Each number is 500 + 50 x the weight over the matrix's rms, rounded and kept within 0 to 999. Layers, rows and columns count from 0. Numbers have three digits each.

# up: layer 7 MLP up, 1024x256, rms 0.11, rows 421-431, columns 128-255
# down: layer 7 MLP down (transposed), 1024x256, rms 0.112, rows 421-430, columns 128-255
up421:505543438431541608526550519504512586515379500492521499428481609492518548447497504524508572452428556526438504501505466578509635603527544493462532498511459614446539585485469505553506470590459490454477482505557570426487454485543553497466444582520436486507522503533545493390560571566467465431494368534514443446493545383462429524460560478510461395505474551501497438474511479450456517482490
down421:513426499371549474452469474549500489439448538532558579548564544497472511591579506515531435484448480488463487555519454518441442566551543488432524434467527532510493492387395496476353578498454435494518523499505451401492441488498439432484475596524401540557425485513500478437458473528496422522448465506507422408522501545487404536504504427503480502510521469535564520477483422487586409509482
up422:512534491518439583506524539451469454445555573528512504526561439484490454511562486428554560549531619532533541430529545482437547352458529579554474480413516481470571500459430457560497574528421504409448490521581499501442509431390526526510516478501512414463500538499506507419457585444510504419538469477448474490448445439422450553481426476485467537517477503539570483381501472511623523462517
down422:421505501476491472418512494530469539473498457455584491468507465608475471481432533553476528442537361441487508507439557512506411523509548484483630537488477494517516438545523536478531507486494513517472455483403461435529535443543487464521416396575458519509504488513450525527531562501453478522481489549522440496481514568537411522462482550561444568499577489489520494501508446456540418486442
up423:495567568455566457510541452539442487520512564504511535448487489507471524510574545479454527574442459524450451487631434556492490527411580429554505567459488470453494508435508538493494454468543442464490482526467442557527542490469515579510517579453490441538442468477525506459486458555459526482552457454494621518452610463527627445568522552547532610467467464545484570516491498566401518537542
down423:446518487580577535521595552564478607482508427463511417383528455412486583475540455546484545522500585504539552517494564560452525514554584552544533445521531499465368547540527513529519512478524453531532478575550421505497478492533531491543576581507461518572505463522544530483488431450411458480445581563567531427475484471413431554577466432453505529481487544484498417557481505439598477475487
up424:439494481550546421646512605528469504514493555482521479508452507501527516504517498552581521473502475537473551447460571497503562533507479579504531422546511498468547442495407479510503502506512556494485378527494423518463460397532565429474505554513426458505582470470501512373434420616495489548508459530511393533493554527475524518483466449464425446598571447557442404550530522564480500532505
down424:403460514504495474558455492507473422500362569408477497434494414475523543444528468543550426457414407535511517498422546554416513454531559492568567408465581610469476488525430514469541491526563529416502529451410451440555524551459559568561477532589547507475622513470552528461476492439503436452538480404490500477471445550480499547535543508442351555425525452468417581514519484476516446409538
up425:515538503519539557525516520505451522509488542507495548511535444445515491542403553525385429565596432568530585466455527535496581502476478461522556532512526504483478457391573519439531380550537564453493527508523454581517488485459517564435539420454529428473552521547550519429461464448426452527504499460476523496485481550494453540474540500454474446533515570455558447537450491471455554452504
down425:601449504560474416501483513551474582460487455446440541483470531429479543521623469458412486473387546474431541490506545487520489564531483539521491493474454440559485492556558482543513512520460512476570514472572483508473427564524506549494451444476454466458455440563533449515471498529479415605499490609500500541447529454570536488462557466481510466510466464526530503565453539516484532527553
up426:577464593517525490453578414517552515458531474515557466531447458465542526462506519491525552538496489690360536545493496435423467504458515441533556490472527606471443423591493434553592465521510433467500407416493510503547626491512537516479514443511546578507429587502505451593436488486493588522441442508524493513490465576495593512512537506451514460520427486512506472485483570532515495497486
down426:447551465530583527668480497575487521463433555577525623458494460461529451490469502495431437511503576599434463554572441593424560572491361495501545468483540499421445542498515563473495539398439472516488601460546488461529510479538483512512584513582522464503565427472507476483588383444625624541456533621542517513457534557565441473471467413472542520460377407477495451367474525448546497587490
up427:556436469534534514465457493550532470553437506517533400531485487441436473472495502571478473498599425535597505535542464457509508490475544520443482452492477563567487554472545526459475554425476569543446436407536505401572441534596466480509429486481434498476467544489501520584569529459508476548433455552483560462667597513524580547404476492499400505535514436528520499476453423453504527577492
down427:450527508504490503563516522418534504581481396510520465504459505497442466368409543555497508539442490562569581534525392519424564520490522386455466492459446495476534516554520488466463491444468520444480551496552624521532463442487460522472492478536470459594565546491578457499453479521511439565526424474509533452475513504516524554539518553591585599506446424474359518448488567443524421393523
up428:529439446452462573489499444510442378375455599429460464460472606572530488569457516516455563393421551460432594474596567473475485524562443471497431448473530432544580458566492489463545482501545499529449569577447484515444519495549493546395512502473500527471516394518537479645467433533470507492509512541500548547461474499518532482575602514478582501448548484451522437452518411502537475529465
down428:441480516441445530613434584555434480531384451369440534503508528496582480562467554550464524551535520584344461454383554607520403418488535433581536465420430468461510522519522485424602555570621511552529476519452418563553367460546408596438466486395537554483553330538490395511465560554476481553502530475542580499615447528524476583556539483498581519411511501425526490528476553498482478550512
up429:549462555484536482488535424446519479472477484575597574514521514477514464436520455456560543504603498482511480462523524521488453519415495476483471555446534485449480480384413531515511568554553473482524426538422517522557499481575476479558545440455521473471503473404518558553619454578449509464520580492490430488451494474468456517579541495465503524392562530518510574439528453554502455521469
down429:460381399458540501562417495562521492545533458570524483565470590520507471464534521558490492454452473479457493459495520488490471444498455433493536570549414582501577518578575551458459498459455493449490495437519521466552411467556575508355508554554575514528503505444529552468439518528481549527469448539504493513461480490502542536552531573426448504503528475474469524526495425513484502498520
up430:427552425489480522554528472548483488517566498491499478489469507601481521504478442551544504474458564552500569553508522541512593507599558535464452516475429431566456543469487408574424419557557418424514575471490487538501439462498568456540567499540474543474582496499456380416515463532520539490521458562526541514455418425510420538545546543446468492467456496515506433555457570504532596428467
down430:511438507455638551450517414433459505474461500504562502467536503495550545428490574468510523510577550467571470527509559468476506536504513483525530485526540516499555531496534532469481522526482500480530514416459526448489522547482571483455567488561564465468505486497517539542489503479533520474515498471548524530501564501530449494570465499460533482522577428515425502476554554448480525623447
up431:421506495557497524607471566555505543483543441411488476418531604501370531475477481523462601544543454498551572478441493472469536470492498423527468440516499399558490524622434597571488433497463510423439553539406514511432463549466484484561557529510485511489514543435452494576520431628474563497494502488528564409509468453572556561543514349513459536477429461464631550436540516437455496468468